config = dict(
    hidden_size=320,
    norm='layernorm',
    init='orth',
    init_mimetic=0.5,
    decay_fraction=0.819,
    decay_shape='linear',
    final_lr_fraction=0.05,
    dataset='wikipedia_en',
)
Each number is 200 + 20 x the weight over its row's rms, rounded and kept within 0 to 999. Layers, rows and columns count from 0. The size before them is the row's rms in percent of the matrix's.

# down: layer 3 MLP down (transposed), 1920x320, rms 0.0332, rows 66-108, columns 160-239
# up: layer 3 MLP up, 1920x320, rms 0.0844, rows 67-108, columns 160-239
down66,125,200,182,213,216,213,183,185,192,213,230,170,193,198,218,204,168,189,222,200,210,226,229,197,214,230,153,251,211,185,202,217,212,190,207,217,235,195,183,197,162,208,205,162,221,182,222,187,214,184,190,193,199,235,196,218,189,203,227,206,192,188,181,234,184,192,194,268,155,206,194,216,191,187,222,155,170,188,175,200,218
up67,103,198,194,224,171,206,188,202,224,188,180,165,183,215,200,212,190,194,204,162,225,209,157,229,176,236,195,186,210,223,221,170,185,243,187,203,194,193,192,184,205,165,207,212,200,213,196,182,217,198,149,202,196,234,204,189,210,184,180,200,226,161,229,191,218,196,224,213,198,199,226,208,198,210,225,201,213,186,192,149,209
down67,097,215,205,191,217,201,200,204,251,211,197,159,181,180,189,207,212,192,167,210,208,226,166,191,153,207,209,164,211,209,218,198,183,208,178,202,166,212,201,189,206,194,211,188,241,210,190,235,238,214,200,198,217,235,198,227,229,207,226,185,223,235,207,188,214,190,197,209,227,180,198,189,215,211,231,202,197,173,219,188,202
up68,107,221,204,222,189,208,147,192,201,192,181,179,198,199,209,192,236,194,163,177,203,199,182,190,234,222,181,194,188,183,193,201,217,178,221,212,212,173,177,226,200,235,160,202,221,203,177,197,181,205,198,173,224,202,211,190,204,246,206,194,221,227,206,233,175,198,194,263,219,136,214,203,213,219,198,196,191,235,199,209,204
down68,099,189,219,227,203,208,188,168,194,212,193,213,172,229,199,207,179,208,205,221,205,166,187,211,209,181,191,180,220,223,212,183,219,213,158,203,169,207,187,199,190,215,194,163,243,228,217,231,188,189,229,183,207,157,237,228,185,187,199,180,216,189,190,197,199,210,204,152,214,244,210,206,228,209,164,212,208,214,199,207,172
up69,096,218,207,248,200,228,253,238,175,214,214,219,208,241,227,206,194,200,162,194,198,202,178,211,225,173,204,184,182,214,194,214,210,213,208,178,191,198,213,218,189,206,185,183,209,194,217,221,190,205,187,180,173,193,179,212,213,210,211,193,207,193,191,201,171,202,224,216,208,186,210,199,230,188,221,184,201,186,182,227,181
down69,093,213,222,205,170,224,216,213,221,235,206,213,208,206,211,231,197,185,243,204,179,183,168,211,212,193,202,221,193,167,227,194,161,218,186,212,207,206,201,183,225,207,191,190,226,194,211,185,210,214,192,178,207,237,197,204,217,191,205,206,185,213,172,203,221,211,218,216,194,213,189,195,204,218,188,185,192,232,243,193,215
up70,098,195,222,158,186,157,224,212,186,194,209,191,192,236,188,191,195,209,207,216,225,229,182,198,185,216,136,203,190,227,198,189,189,177,175,202,214,195,205,191,187,199,157,210,190,189,201,202,153,216,189,161,191,190,204,248,212,203,214,198,165,196,204,199,195,201,187,194,210,206,192,225,171,169,219,185,192,216,220,219,182
down70,102,195,216,216,189,195,204,200,223,210,168,237,198,206,170,208,205,188,210,192,203,158,183,220,195,212,236,193,192,218,163,194,210,208,186,190,207,189,202,209,170,185,167,201,185,203,224,218,167,197,175,224,180,222,164,221,205,200,213,192,203,185,210,182,226,194,196,201,160,201,160,204,213,191,211,197,230,203,221,196,202
up71,104,192,177,208,173,182,197,206,211,209,206,222,191,205,187,220,211,216,173,208,175,208,225,188,198,205,171,212,207,180,205,190,209,211,220,171,183,218,201,187,191,230,185,193,240,206,180,209,230,187,187,173,198,231,202,200,201,193,205,186,217,228,210,211,183,169,186,222,226,216,207,242,231,216,219,202,186,172,210,205,186
down71,096,185,223,226,198,222,171,208,194,191,183,205,222,183,212,228,222,184,202,221,209,199,206,187,220,192,202,212,187,248,227,185,213,216,215,182,203,197,200,161,195,235,191,209,215,232,171,230,220,217,204,196,214,205,235,194,197,193,223,216,181,216,189,220,204,202,184,196,199,203,189,209,212,185,231,244,197,223,158,188,188
up72,096,211,206,212,218,189,179,184,204,177,216,168,221,193,190,237,208,165,192,202,191,194,200,220,208,250,238,185,176,210,182,194,218,198,186,214,227,174,183,206,183,172,206,219,202,168,186,193,210,213,188,202,197,195,219,191,193,194,191,177,224,182,188,175,210,206,157,222,196,197,214,164,131,190,199,210,227,181,229,185,232
down72,094,165,192,173,197,200,222,219,219,212,223,141,229,200,208,205,195,224,202,168,202,211,228,180,185,241,196,214,213,216,223,194,185,180,208,200,236,209,190,235,247,176,248,189,187,229,202,208,217,237,202,198,227,200,168,182,208,178,214,204,214,196,203,182,165,213,140,201,196,164,178,197,234,214,176,166,233,210,201,173,233
up73,093,216,215,199,228,212,202,186,193,197,161,172,188,234,227,193,201,224,195,208,184,221,207,205,214,199,198,233,185,219,166,185,189,205,212,155,197,167,215,194,203,173,175,188,226,216,224,162,186,175,182,214,220,209,208,186,209,191,187,213,205,199,191,174,187,229,168,214,200,167,220,189,237,183,169,192,184,215,217,208,205
down73,097,194,187,221,205,198,164,200,208,174,184,165,215,218,196,231,164,156,205,204,183,185,205,226,187,229,207,209,193,232,168,218,193,155,218,208,173,215,235,234,211,195,207,245,198,215,203,220,180,164,186,189,207,261,172,206,205,217,194,182,177,177,231,194,208,188,158,194,164,236,215,209,234,222,228,218,173,212,180,211,203
up74,093,193,183,151,228,226,188,206,203,195,187,214,220,207,146,230,180,199,162,203,156,200,189,220,193,157,205,200,202,245,156,194,212,202,199,230,168,219,210,232,204,206,200,206,208,206,245,208,206,182,243,190,167,159,197,192,196,209,211,181,207,242,180,204,215,225,185,200,190,198,179,207,186,175,203,197,191,200,186,197,181
down74,102,196,165,177,230,219,201,202,226,184,186,195,177,242,163,209,209,194,208,193,207,198,206,172,199,153,208,183,179,279,216,175,217,214,181,186,201,169,219,182,183,195,211,241,195,191,203,177,182,203,184,188,201,186,195,185,180,213,187,208,190,217,193,194,215,237,239,190,212,160,218,197,226,203,172,201,201,213,200,231,227
up75,103,188,208,191,189,177,201,231,222,188,206,213,161,230,145,209,187,245,152,212,206,194,179,187,214,206,168,172,200,168,215,197,178,263,207,170,222,199,186,184,191,201,216,222,204,183,185,183,219,210,219,181,182,199,204,217,229,202,221,211,210,186,205,174,196,156,177,191,198,182,183,218,192,218,237,233,145,200,219,172,197
down75,103,238,194,202,181,185,238,207,192,207,224,223,189,207,194,198,177,232,197,178,199,219,193,176,211,171,179,218,183,206,180,217,204,222,202,182,164,214,192,224,218,177,215,185,181,187,183,172,189,236,190,186,191,193,238,214,220,176,206,177,207,182,189,199,193,199,203,231,218,195,204,213,163,198,190,156,203,180,174,195,186
up76,109,249,212,183,213,200,209,180,260,211,163,207,191,205,224,207,194,181,177,245,203,215,203,174,216,193,210,184,207,214,191,203,222,172,250,238,160,187,202,201,178,194,190,248,176,201,213,196,184,203,206,209,181,207,212,178,194,200,206,242,169,172,213,198,232,209,205,181,195,192,212,180,176,176,177,194,178,182,206,219,216
down76,111,187,224,223,238,199,226,199,215,214,199,232,215,213,214,229,209,192,192,259,205,200,196,202,191,174,243,223,162,188,233,185,184,176,207,215,190,185,195,178,183,209,216,236,193,184,202,199,244,196,194,262,163,190,226,199,205,182,249,212,197,160,217,195,201,221,184,209,211,185,187,187,173,192,167,202,177,191,206,204,162
up77,091,220,179,208,209,182,223,196,181,241,178,198,213,220,194,192,211,178,193,223,191,199,198,205,199,205,203,189,187,208,211,201,181,194,173,160,225,190,196,189,151,179,206,175,218,220,202,209,146,188,213,241,196,185,207,181,187,194,187,199,219,196,173,199,189,170,189,184,213,189,184,208,153,197,212,190,193,206,174,228,189
down77,098,203,162,199,197,186,201,171,229,198,202,194,188,201,230,199,210,189,206,219,198,199,201,230,200,205,194,209,209,207,214,210,198,224,226,198,215,167,197,188,186,207,188,198,211,204,253,170,178,189,218,198,193,193,215,204,221,186,190,202,198,172,202,191,176,203,194,177,204,225,190,222,168,194,224,211,210,227,208,233,224
up78,097,195,187,221,213,171,180,175,208,156,207,184,162,190,210,174,245,196,175,244,208,225,188,201,171,216,157,188,183,171,175,204,175,199,229,204,165,171,183,222,182,199,202,189,181,208,208,179,203,187,170,208,177,198,205,168,228,220,200,197,223,182,199,220,147,223,190,204,209,185,187,203,222,186,198,251,194,232,170,192,229
down78,093,171,225,195,190,162,197,171,212,183,203,211,203,223,142,206,190,214,202,200,201,193,218,194,198,189,190,189,219,175,193,229,179,210,214,183,166,197,207,201,213,202,207,180,193,199,205,172,213,184,213,211,198,204,223,202,202,210,213,230,207,179,207,181,195,207,218,215,220,196,225,206,215,204,213,196,195,203,197,191,172
up79,099,228,193,176,204,206,228,242,173,206,161,207,137,170,195,212,189,204,205,228,219,164,170,183,172,202,178,189,194,188,198,181,187,217,202,198,201,175,206,176,220,236,185,188,197,195,180,213,196,222,183,196,169,196,210,196,197,199,223,177,173,205,249,210,195,203,219,178,222,226,210,237,218,209,203,202,205,191,199,193,190
down79,101,208,222,191,176,231,182,187,198,189,169,180,221,183,206,197,190,248,230,179,230,209,205,217,183,182,201,199,207,200,215,174,179,213,218,197,206,160,215,168,197,200,184,185,190,239,178,225,167,210,175,245,192,197,187,200,195,137,215,182,212,208,198,194,174,246,192,178,220,210,192,238,205,178,182,196,207,194,168,205,179
up80,101,181,183,205,200,212,215,209,174,182,217,208,212,233,190,200,198,171,197,216,205,236,185,191,184,167,167,225,187,198,228,230,212,207,232,190,213,208,252,198,245,203,203,220,193,192,166,199,229,211,185,183,218,150,153,218,225,207,203,213,208,182,209,178,192,187,221,188,199,201,187,239,202,172,170,228,184,153,231,194,226
down80,099,204,210,217,223,159,184,204,189,210,198,195,203,196,177,186,183,180,200,193,218,189,246,208,194,204,224,207,197,244,191,234,175,246,192,188,180,179,217,218,194,197,192,188,213,226,201,196,203,201,220,217,211,182,197,198,216,182,202,160,199,229,188,192,217,222,204,156,191,192,180,230,195,180,201,202,175,210,202,192,201
up81,106,213,199,188,206,221,205,203,192,173,223,199,168,208,169,204,189,187,202,179,219,218,174,229,181,178,235,243,217,255,235,208,188,183,226,219,198,178,193,230,211,199,182,241,215,241,195,204,240,198,195,176,227,203,153,205,201,184,215,218,224,212,183,189,215,155,192,223,205,222,207,200,203,205,177,187,211,195,200,159,210
down81,113,242,201,196,201,229,193,205,172,208,197,203,205,175,181,229,184,232,257,210,205,228,197,195,165,197,208,205,199,164,221,195,203,233,215,264,224,199,186,240,188,199,181,211,210,188,230,222,188,188,176,184,210,185,204,213,237,179,220,236,231,222,175,181,216,188,197,152,211,196,149,177,182,242,194,173,206,243,198,211,224
up82,105,199,201,179,164,195,243,151,207,210,196,192,198,198,205,237,181,215,195,220,211,156,182,208,229,212,222,166,196,225,221,233,190,184,201,221,173,194,200,179,203,202,172,202,211,206,182,202,216,165,233,247,196,227,226,180,200,197,220,213,186,213,207,190,212,169,191,195,208,211,210,165,195,167,217,185,212,164,187,196,202
down82,102,217,214,238,185,189,221,179,190,246,217,225,222,199,199,185,184,197,220,187,195,192,195,169,197,221,187,170,233,208,180,181,191,165,210,219,162,204,220,213,242,220,187,217,203,181,170,219,211,178,197,221,189,208,186,187,216,195,193,220,252,191,208,203,189,201,203,214,195,206,202,228,175,208,190,184,179,207,205,201,171
up83,111,185,205,181,172,206,162,184,178,170,169,181,195,216,181,168,183,202,215,179,178,179,199,187,205,206,163,211,249,193,163,194,185,229,212,212,194,176,211,199,176,179,219,218,219,163,188,212,194,203,189,231,232,230,199,192,185,191,187,208,218,211,200,179,227,177,197,182,202,253,200,213,207,180,202,219,206,204,221,200,245
down83,109,178,188,188,209,191,177,215,188,155,175,162,174,219,181,183,193,209,200,169,182,207,211,226,161,203,177,203,222,199,180,207,217,204,168,224,222,220,191,229,200,171,180,227,154,159,188,206,260,205,203,208,188,173,182,184,205,201,214,225,189,203,203,142,234,171,214,186,162,202,218,237,208,229,189,203,180,204,205,198,210
up84,088,224,199,229,185,209,191,192,223,199,226,215,182,215,205,173,197,199,178,234,192,183,200,212,211,184,199,183,215,203,235,236,198,239,214,199,165,215,221,221,174,192,182,145,223,206,204,181,234,192,192,186,204,200,191,179,193,177,215,209,216,211,171,189,204,171,140,217,211,217,206,205,168,204,182,218,202,210,179,182,208
down84,091,245,205,230,224,181,191,230,214,220,242,237,198,204,200,180,206,195,193,195,232,175,181,204,170,172,191,210,200,193,201,227,260,173,181,195,167,220,230,183,218,213,202,199,197,203,209,183,192,213,200,163,211,224,186,179,203,182,204,219,164,179,193,191,210,173,166,212,222,195,175,196,195,191,190,213,198,192,191,190,197
up85,093,221,231,166,232,226,213,195,213,164,195,227,196,214,182,214,202,196,215,202,218,174,179,210,184,209,202,205,182,201,199,167,226,223,185,227,198,162,185,235,185,214,159,217,213,197,179,204,234,194,164,207,190,186,209,173,165,189,207,191,180,155,219,191,209,213,164,241,206,188,191,199,208,209,226,202,193,184,217,169,176
down85,094,180,205,157,202,192,187,228,194,175,185,221,166,181,231,223,194,180,185,155,235,188,204,200,212,202,200,208,174,221,164,205,191,200,218,226,196,226,206,191,162,208,188,185,209,157,199,177,198,166,211,220,167,231,188,172,214,193,221,145,229,187,208,168,218,200,186,232,242,206,195,193,167,223,225,200,212,197,193,206,180
up86,096,198,224,195,183,185,169,203,214,192,225,212,208,203,207,182,205,203,178,188,170,168,159,180,194,173,196,217,174,237,205,197,207,246,173,200,210,184,195,191,202,205,220,211,195,181,187,189,223,187,197,229,168,203,214,178,225,221,176,201,245,178,204,174,165,203,170,233,193,178,212,226,260,209,217,231,218,204,194,157,222
down86,096,195,198,240,208,191,225,200,199,201,229,241,168,182,176,194,217,211,193,210,166,198,184,198,200,173,149,232,188,206,204,201,176,199,195,239,177,208,177,172,169,187,227,173,173,187,191,221,180,239,198,178,193,174,230,230,196,195,161,156,202,182,222,198,177,172,185,208,209,187,247,224,198,181,199,186,199,187,233,189,192
up87,095,196,224,213,183,207,195,174,193,189,184,167,201,207,210,195,209,235,198,178,187,198,182,203,198,146,170,201,178,175,199,201,199,169,180,209,191,204,219,210,180,210,182,211,194,197,199,200,195,189,184,179,211,187,200,187,203,187,213,174,203,204,211,225,220,222,191,203,192,193,195,217,166,182,208,163,167,223,206,181,167
down87,101,219,212,170,212,203,185,207,187,202,224,194,183,221,212,257,166,172,204,227,210,216,179,216,180,236,217,220,222,217,188,163,215,194,198,179,175,220,175,150,171,195,210,209,219,193,180,169,199,196,204,176,202,223,207,213,181,188,182,219,188,177,206,183,189,176,197,199,221,225,196,175,206,200,222,194,180,211,187,181,185
up88,105,214,202,218,233,240,209,187,208,234,222,206,173,213,180,249,213,179,224,198,209,200,228,193,175,184,185,197,222,163,193,211,195,226,209,271,230,201,187,208,193,196,184,197,223,194,218,184,221,217,192,190,181,181,200,206,209,201,187,209,204,228,203,195,213,168,179,214,208,187,192,162,175,182,183,211,233,205,200,208,199
down88,090,219,214,228,208,201,182,205,237,193,256,190,231,197,200,206,211,216,228,172,213,211,215,209,182,199,190,211,204,182,190,202,203,202,213,252,209,196,187,175,186,201,185,211,219,213,186,212,213,182,162,187,212,222,211,189,201,231,197,194,217,220,174,156,233,185,186,199,200,200,176,236,211,179,182,196,197,162,213,205,213
up89,095,186,177,172,202,202,218,200,188,217,262,245,183,196,211,202,254,204,180,204,205,205,182,179,179,207,227,164,184,197,176,194,208,186,243,192,204,205,222,196,200,181,239,202,226,183,193,186,208,215,163,195,192,183,190,200,194,180,196,197,202,201,195,195,167,198,141,160,212,215,210,216,170,207,217,209,196,231,210,191,210
down89,090,190,207,206,183,172,214,204,236,194,204,213,195,171,214,202,222,189,209,200,210,202,219,197,215,211,221,178,206,225,192,204,206,184,153,238,215,231,189,219,210,173,210,178,184,189,196,183,173,191,239,208,181,216,233,191,174,168,213,183,199,201,213,175,190,202,216,184,199,172,200,201,225,224,195,190,182,194,209,224,190
up90,100,195,190,198,186,204,192,191,212,188,189,228,193,198,200,196,239,167,205,169,216,193,183,206,209,218,218,194,222,161,203,196,219,221,169,193,185,179,231,182,168,196,183,179,216,211,182,196,207,185,218,210,210,223,196,167,192,190,185,212,237,195,159,193,201,176,187,212,161,211,218,208,223,223,209,199,221,197,152,188,224
down90,098,238,173,204,204,172,196,159,208,237,194,186,163,237,190,189,226,172,179,172,199,206,181,228,205,244,180,202,195,192,195,203,180,210,192,212,217,227,172,213,190,172,202,213,191,214,223,203,201,197,205,229,211,218,205,188,208,180,225,215,187,200,222,223,208,214,229,200,193,220,249,181,234,204,196,210,218,194,159,160,196
up91,101,165,187,184,185,215,210,219,180,195,184,236,202,195,213,176,211,205,186,191,188,221,178,171,220,191,186,223,204,186,158,193,183,201,189,201,158,182,192,198,246,194,231,245,197,187,201,199,188,215,224,197,175,217,208,207,190,205,208,195,213,193,176,168,189,157,218,209,224,205,194,215,173,203,205,202,234,208,165,182,213
down91,096,234,190,190,188,179,189,212,130,241,206,220,180,218,247,187,162,187,214,223,220,206,206,216,179,166,212,216,217,212,205,174,200,179,201,162,182,236,203,189,175,212,192,233,201,220,204,211,259,212,236,199,194,186,222,182,190,213,216,234,210,204,199,188,213,198,226,189,190,200,251,195,197,191,187,183,205,182,168,205,192
up92,090,225,197,185,212,199,173,162,220,207,188,190,214,200,183,227,179,211,211,189,216,180,168,208,194,216,192,201,189,208,212,205,229,210,206,190,214,185,221,203,191,193,200,208,212,185,233,180,173,193,181,206,209,212,197,201,210,220,225,219,198,213,222,189,197,168,182,201,236,220,229,216,216,226,201,205,192,214,159,190,201
down92,092,222,237,194,170,180,208,162,203,195,191,169,213,226,181,191,203,202,190,210,204,185,197,220,176,175,223,209,175,184,165,157,211,231,209,219,227,198,194,198,191,245,205,194,189,205,220,196,197,185,190,186,206,197,215,199,199,178,192,228,182,228,180,204,193,217,178,166,227,179,195,207,169,199,203,205,172,171,173,199,161
up93,094,201,222,192,255,178,237,172,215,185,187,188,196,186,220,217,197,202,188,219,205,212,200,158,205,175,216,197,195,184,218,205,221,178,229,181,194,161,216,173,194,200,238,194,187,184,187,171,223,206,203,177,200,211,188,218,185,209,211,209,205,162,173,195,203,206,170,192,174,196,219,165,202,188,177,194,193,191,145,242,192
down93,099,185,191,208,201,250,194,163,173,187,225,219,166,185,231,175,185,209,177,168,178,182,182,220,204,182,187,178,221,202,228,208,171,168,190,228,180,208,171,190,216,210,226,206,229,180,222,182,186,198,188,162,152,212,220,192,187,204,205,204,200,219,230,203,203,202,176,180,200,240,232,179,212,184,199,226,188,224,189,208,154
up94,104,189,187,165,207,157,218,203,189,214,200,214,204,224,179,253,191,169,213,181,177,190,199,221,192,192,195,186,210,231,206,208,189,194,257,162,178,193,206,195,190,185,172,224,197,234,191,205,236,183,191,210,192,228,185,228,173,223,232,168,213,246,213,194,211,227,164,230,205,159,205,199,186,200,195,199,199,206,222,201,196
down94,102,161,179,174,216,184,200,198,226,230,174,205,222,181,177,233,202,221,203,210,175,205,225,224,182,193,185,209,245,187,193,184,208,171,216,174,235,199,211,175,211,219,189,198,222,200,170,202,228,171,219,218,204,226,200,205,182,209,203,183,233,197,209,215,165,220,162,172,246,220,171,204,195,183,192,225,207,201,224,195,205
up95,092,235,233,207,217,217,168,203,202,198,191,187,204,222,189,227,212,185,197,160,182,202,196,199,188,223,161,206,145,188,172,239,180,212,229,187,171,208,194,195,213,195,197,191,187,213,211,221,251,183,229,216,186,188,207,207,217,176,181,225,196,212,228,205,192,254,195,228,154,234,162,206,211,224,217,215,178,208,190,173,189
down95,089,177,187,224,186,219,222,244,197,230,167,201,202,177,203,195,192,230,207,169,195,222,239,230,200,209,171,201,197,190,250,160,200,192,179,188,210,199,228,184,186,209,225,221,221,153,202,214,200,237,206,187,209,163,190,188,217,207,187,213,191,185,198,199,190,208,188,198,198,201,172,225,227,147,171,209,210,222,176,221,218
up96,106,213,174,204,207,194,226,196,204,215,225,213,222,214,179,190,194,205,197,184,200,204,194,216,190,205,226,212,197,230,197,197,201,207,215,212,155,189,228,247,200,166,212,212,203,197,202,188,185,218,188,208,179,181,191,166,188,175,221,200,174,235,195,190,220,203,211,192,204,212,204,195,209,136,202,238,157,211,200,209,193
down96,104,182,200,227,190,191,218,242,180,182,170,203,202,195,198,171,201,185,214,181,206,210,220,209,210,195,207,198,176,180,216,197,198,219,211,188,189,201,231,223,196,190,149,208,214,183,185,187,212,205,187,218,202,228,208,234,163,199,219,159,184,207,178,192,198,150,149,183,182,206,209,202,224,231,202,206,202,221,203,169,199
up97,092,183,187,198,199,208,207,227,217,224,219,219,198,215,180,205,233,213,183,203,169,206,212,185,218,184,206,210,234,165,199,206,236,177,233,206,165,193,179,188,182,173,208,192,184,225,191,203,197,238,237,194,207,228,173,218,222,162,227,210,201,213,175,200,207,211,203,219,221,187,243,203,200,217,192,211,188,170,242,197,220
down97,097,219,207,192,217,209,225,217,177,177,201,207,189,186,219,201,186,209,200,222,196,212,194,177,196,184,200,203,174,171,202,184,230,167,187,223,196,159,209,211,205,205,151,186,160,217,231,209,181,191,178,190,198,201,240,186,200,184,229,214,207,208,212,163,242,202,190,212,201,164,185,175,219,228,189,211,172,238,220,192,196
up98,094,231,209,218,176,184,220,186,197,196,217,203,205,231,193,235,195,226,195,219,196,191,199,244,191,226,211,158,203,204,207,185,183,200,185,186,205,204,219,205,183,206,194,205,209,205,191,200,210,191,186,199,216,189,170,196,228,174,211,188,201,182,220,208,184,172,188,186,188,209,202,238,178,213,179,186,217,198,226,213,163
down98,094,183,228,201,205,200,227,199,204,160,198,202,200,213,168,199,159,229,220,240,221,192,230,214,183,210,252,177,225,180,226,164,202,206,192,205,197,206,182,214,251,202,209,228,199,228,199,212,195,176,158,214,209,186,176,212,207,164,214,190,205,207,224,212,219,212,160,184,203,213,195,226,220,172,208,188,210,224,204,210,197
up99,103,179,198,195,199,210,194,203,212,198,196,188,231,212,186,212,237,221,179,196,180,213,192,188,164,183,224,198,187,233,169,188,179,206,199,221,213,175,218,193,192,173,195,201,186,196,223,233,217,205,210,198,228,223,169,224,220,200,166,203,190,219,175,192,196,209,227,176,231,190,223,185,205,219,214,214,182,167,211,202,234
down99,106,185,225,204,197,190,193,203,214,209,178,197,223,181,194,164,193,208,234,229,187,185,210,206,182,198,208,167,180,232,182,223,221,194,229,224,193,208,198,217,181,214,218,189,201,174,203,167,185,205,225,211,207,244,202,222,199,198,192,239,165,186,199,224,170,186,229,192,144,210,230,196,210,214,186,206,165,226,190,224,229
up100,104,177,224,220,219,208,182,218,213,193,212,207,189,177,181,237,191,206,188,187,197,174,171,189,196,183,189,193,199,207,204,176,236,216,170,190,194,181,192,201,179,231,236,207,229,213,173,185,211,180,199,209,198,194,185,212,177,200,191,242,223,185,178,231,215,175,176,205,221,198,177,209,198,182,216,227,189,158,220,165,211
down100,105,207,201,216,188,212,235,188,174,201,190,167,206,217,206,224,213,218,184,191,183,221,169,190,179,181,202,223,190,190,208,183,208,174,174,211,192,204,173,176,202,199,229,215,214,209,214,221,209,217,194,214,214,222,197,216,219,217,172,205,177,192,174,205,203,190,193,198,203,194,180,190,207,202,184,201,186,188,213,188,193
up101,091,240,196,205,187,237,192,147,226,190,176,207,184,221,178,172,223,209,196,215,194,195,193,203,230,208,175,214,198,212,152,203,219,222,186,194,212,171,174,241,217,202,177,226,204,218,216,183,188,211,205,241,213,174,195,152,189,195,191,191,194,176,214,175,173,186,219,195,153,188,226,227,181,191,192,215,173,228,225,202,231
down101,092,225,210,223,196,179,221,179,234,186,204,185,197,201,198,179,192,165,204,222,201,240,199,208,205,227,168,213,126,214,202,180,248,195,195,195,202,181,190,209,216,214,200,208,229,216,182,198,180,200,201,210,184,206,222,188,218,188,194,196,183,276,218,184,207,186,194,216,174,219,220,221,220,203,179,227,203,188,165,206,209
up102,102,191,231,214,209,244,180,203,196,180,200,170,210,189,217,181,196,201,170,227,186,204,172,226,200,194,206,203,207,170,191,204,212,185,160,223,183,211,174,182,194,197,208,226,170,190,188,206,190,227,193,192,235,219,184,223,207,196,203,193,222,162,210,172,166,225,240,207,167,192,184,221,174,248,198,197,211,196,198,212,203
down102,104,182,201,183,206,189,198,165,220,196,188,236,211,190,219,205,201,153,218,174,206,188,229,209,213,184,233,162,182,219,233,175,231,221,173,186,187,216,224,190,206,226,213,205,189,195,208,215,211,200,201,192,183,222,204,227,191,212,206,244,233,226,192,173,205,215,192,168,188,188,200,243,202,236,170,194,231,227,205,231,187
up103,125,190,178,228,182,182,208,227,196,201,219,198,203,198,224,206,191,178,216,210,205,195,187,222,200,188,212,207,214,212,211,179,160,208,184,199,227,200,172,195,191,192,193,161,200,199,207,198,227,191,172,198,200,176,188,199,195,212,212,202,188,222,183,194,227,188,214,172,222,195,208,231,159,225,209,241,193,186,235,175,228
down103,133,146,149,176,230,174,160,218,204,192,201,202,152,172,195,218,188,187,181,188,238,207,212,222,211,186,197,241,169,200,219,201,170,213,193,202,231,177,205,228,166,206,163,176,183,210,232,150,210,191,212,215,187,178,186,201,212,192,201,203,189,204,200,202,234,177,187,164,170,192,231,199,189,216,232,196,210,179,207,197,225
up104,095,167,192,178,189,148,195,185,230,160,192,173,222,209,176,223,211,188,215,208,185,198,202,232,193,198,149,174,234,214,193,181,189,198,200,165,172,185,178,215,217,174,239,201,234,244,166,182,205,188,183,176,205,188,195,212,228,225,190,225,231,211,181,221,168,187,196,196,165,216,211,222,214,211,220,179,197,191,216,189,174
down104,097,204,211,182,199,209,150,210,224,223,238,173,181,201,215,172,176,180,194,187,160,228,182,195,181,208,182,194,214,173,200,173,204,196,187,203,200,221,192,186,202,168,203,202,196,237,196,219,175,203,187,182,198,178,217,220,214,187,192,192,198,213,207,215,230,197,150,178,190,189,229,222,197,178,223,207,193,177,211,216,214
up105,098,160,214,181,222,192,176,203,227,234,223,223,192,211,198,202,171,205,188,220,189,180,182,209,192,200,208,205,221,173,186,198,183,223,232,196,202,146,187,220,183,191,216,227,171,168,186,178,200,203,193,187,210,211,192,170,186,184,199,230,188,173,196,209,190,224,202,214,192,188,187,215,202,211,199,240,178,173,217,190,196
down105,096,220,225,197,153,157,205,213,217,220,217,213,236,217,181,178,201,185,212,204,206,232,222,196,175,216,218,214,208,171,195,169,164,217,218,223,211,203,191,196,204,194,196,221,190,217,169,252,206,187,187,204,162,239,184,164,180,192,170,151,210,190,191,181,212,187,224,223,220,209,191,188,187,215,192,216,198,168,204,190,216
up106,096,187,158,211,213,175,192,199,201,233,223,217,184,186,198,236,150,195,185,217,173,227,184,224,212,183,164,223,214,230,202,197,221,222,214,167,200,223,194,217,200,202,195,203,225,199,212,209,214,165,211,185,220,192,199,206,210,198,214,217,167,209,184,216,217,219,211,184,175,189,198,190,228,253,204,191,203,175,206,196,220
down106,095,187,211,213,198,201,222,220,221,219,202,196,178,194,237,184,207,220,210,193,203,204,227,198,173,189,199,210,247,169,187,210,190,199,219,174,231,196,188,200,231,184,211,201,229,188,204,198,222,208,178,202,208,191,206,241,204,203,179,217,196,213,197,202,215,200,163,206,245,217,223,189,231,221,188,198,202,212,225,200,163
up107,099,187,191,190,210,179,206,213,231,183,201,220,205,182,198,189,165,206,208,234,212,205,182,218,204,212,203,175,194,198,187,191,205,161,191,161,191,222,179,213,169,188,195,186,197,223,207,196,209,220,188,230,203,217,188,199,202,191,199,204,197,199,168,191,211,176,213,214,223,179,186,186,207,183,220,211,234,202,192,214,167
down107,105,174,211,217,202,209,233,198,217,214,183,173,186,218,200,231,198,215,192,184,191,172,177,164,194,209,200,213,195,199,206,182,217,213,201,224,234,181,193,190,194,159,192,189,162,204,187,198,168,211,191,193,220,182,177,215,223,217,208,201,207,174,201,205,211,185,218,221,145,193,210,244,203,186,178,183,248,182,191,167,221
up108,106,177,233,209,189,212,165,245,212,206,179,166,177,214,229,212,198,200,191,216,184,207,198,228,193,212,198,179,241,192,191,197,203,199,214,171,190,234,221,205,214,219,202,185,199,160,148,209,209,155,211,198,193,223,190,235,227,185,197,156,198,240,189,196,197,169,182,208,205,195,227,197,213,200,226,173,162,206,217,203,191
down108,101,233,227,224,200,203,198,202,207,212,208,180,231,195,209,199,211,214,198,203,221,206,209,200,240,202,170,208,194,183,191,218,229,203,200,187,166,229,225,221,198,202,188,184,187,179,186,150,187,195,202,202,166,219,225,214,211,224,213,176,210,230,208,209,239,186,204,182,225,198,157,187,159,192,229,176,217,193,227,207,157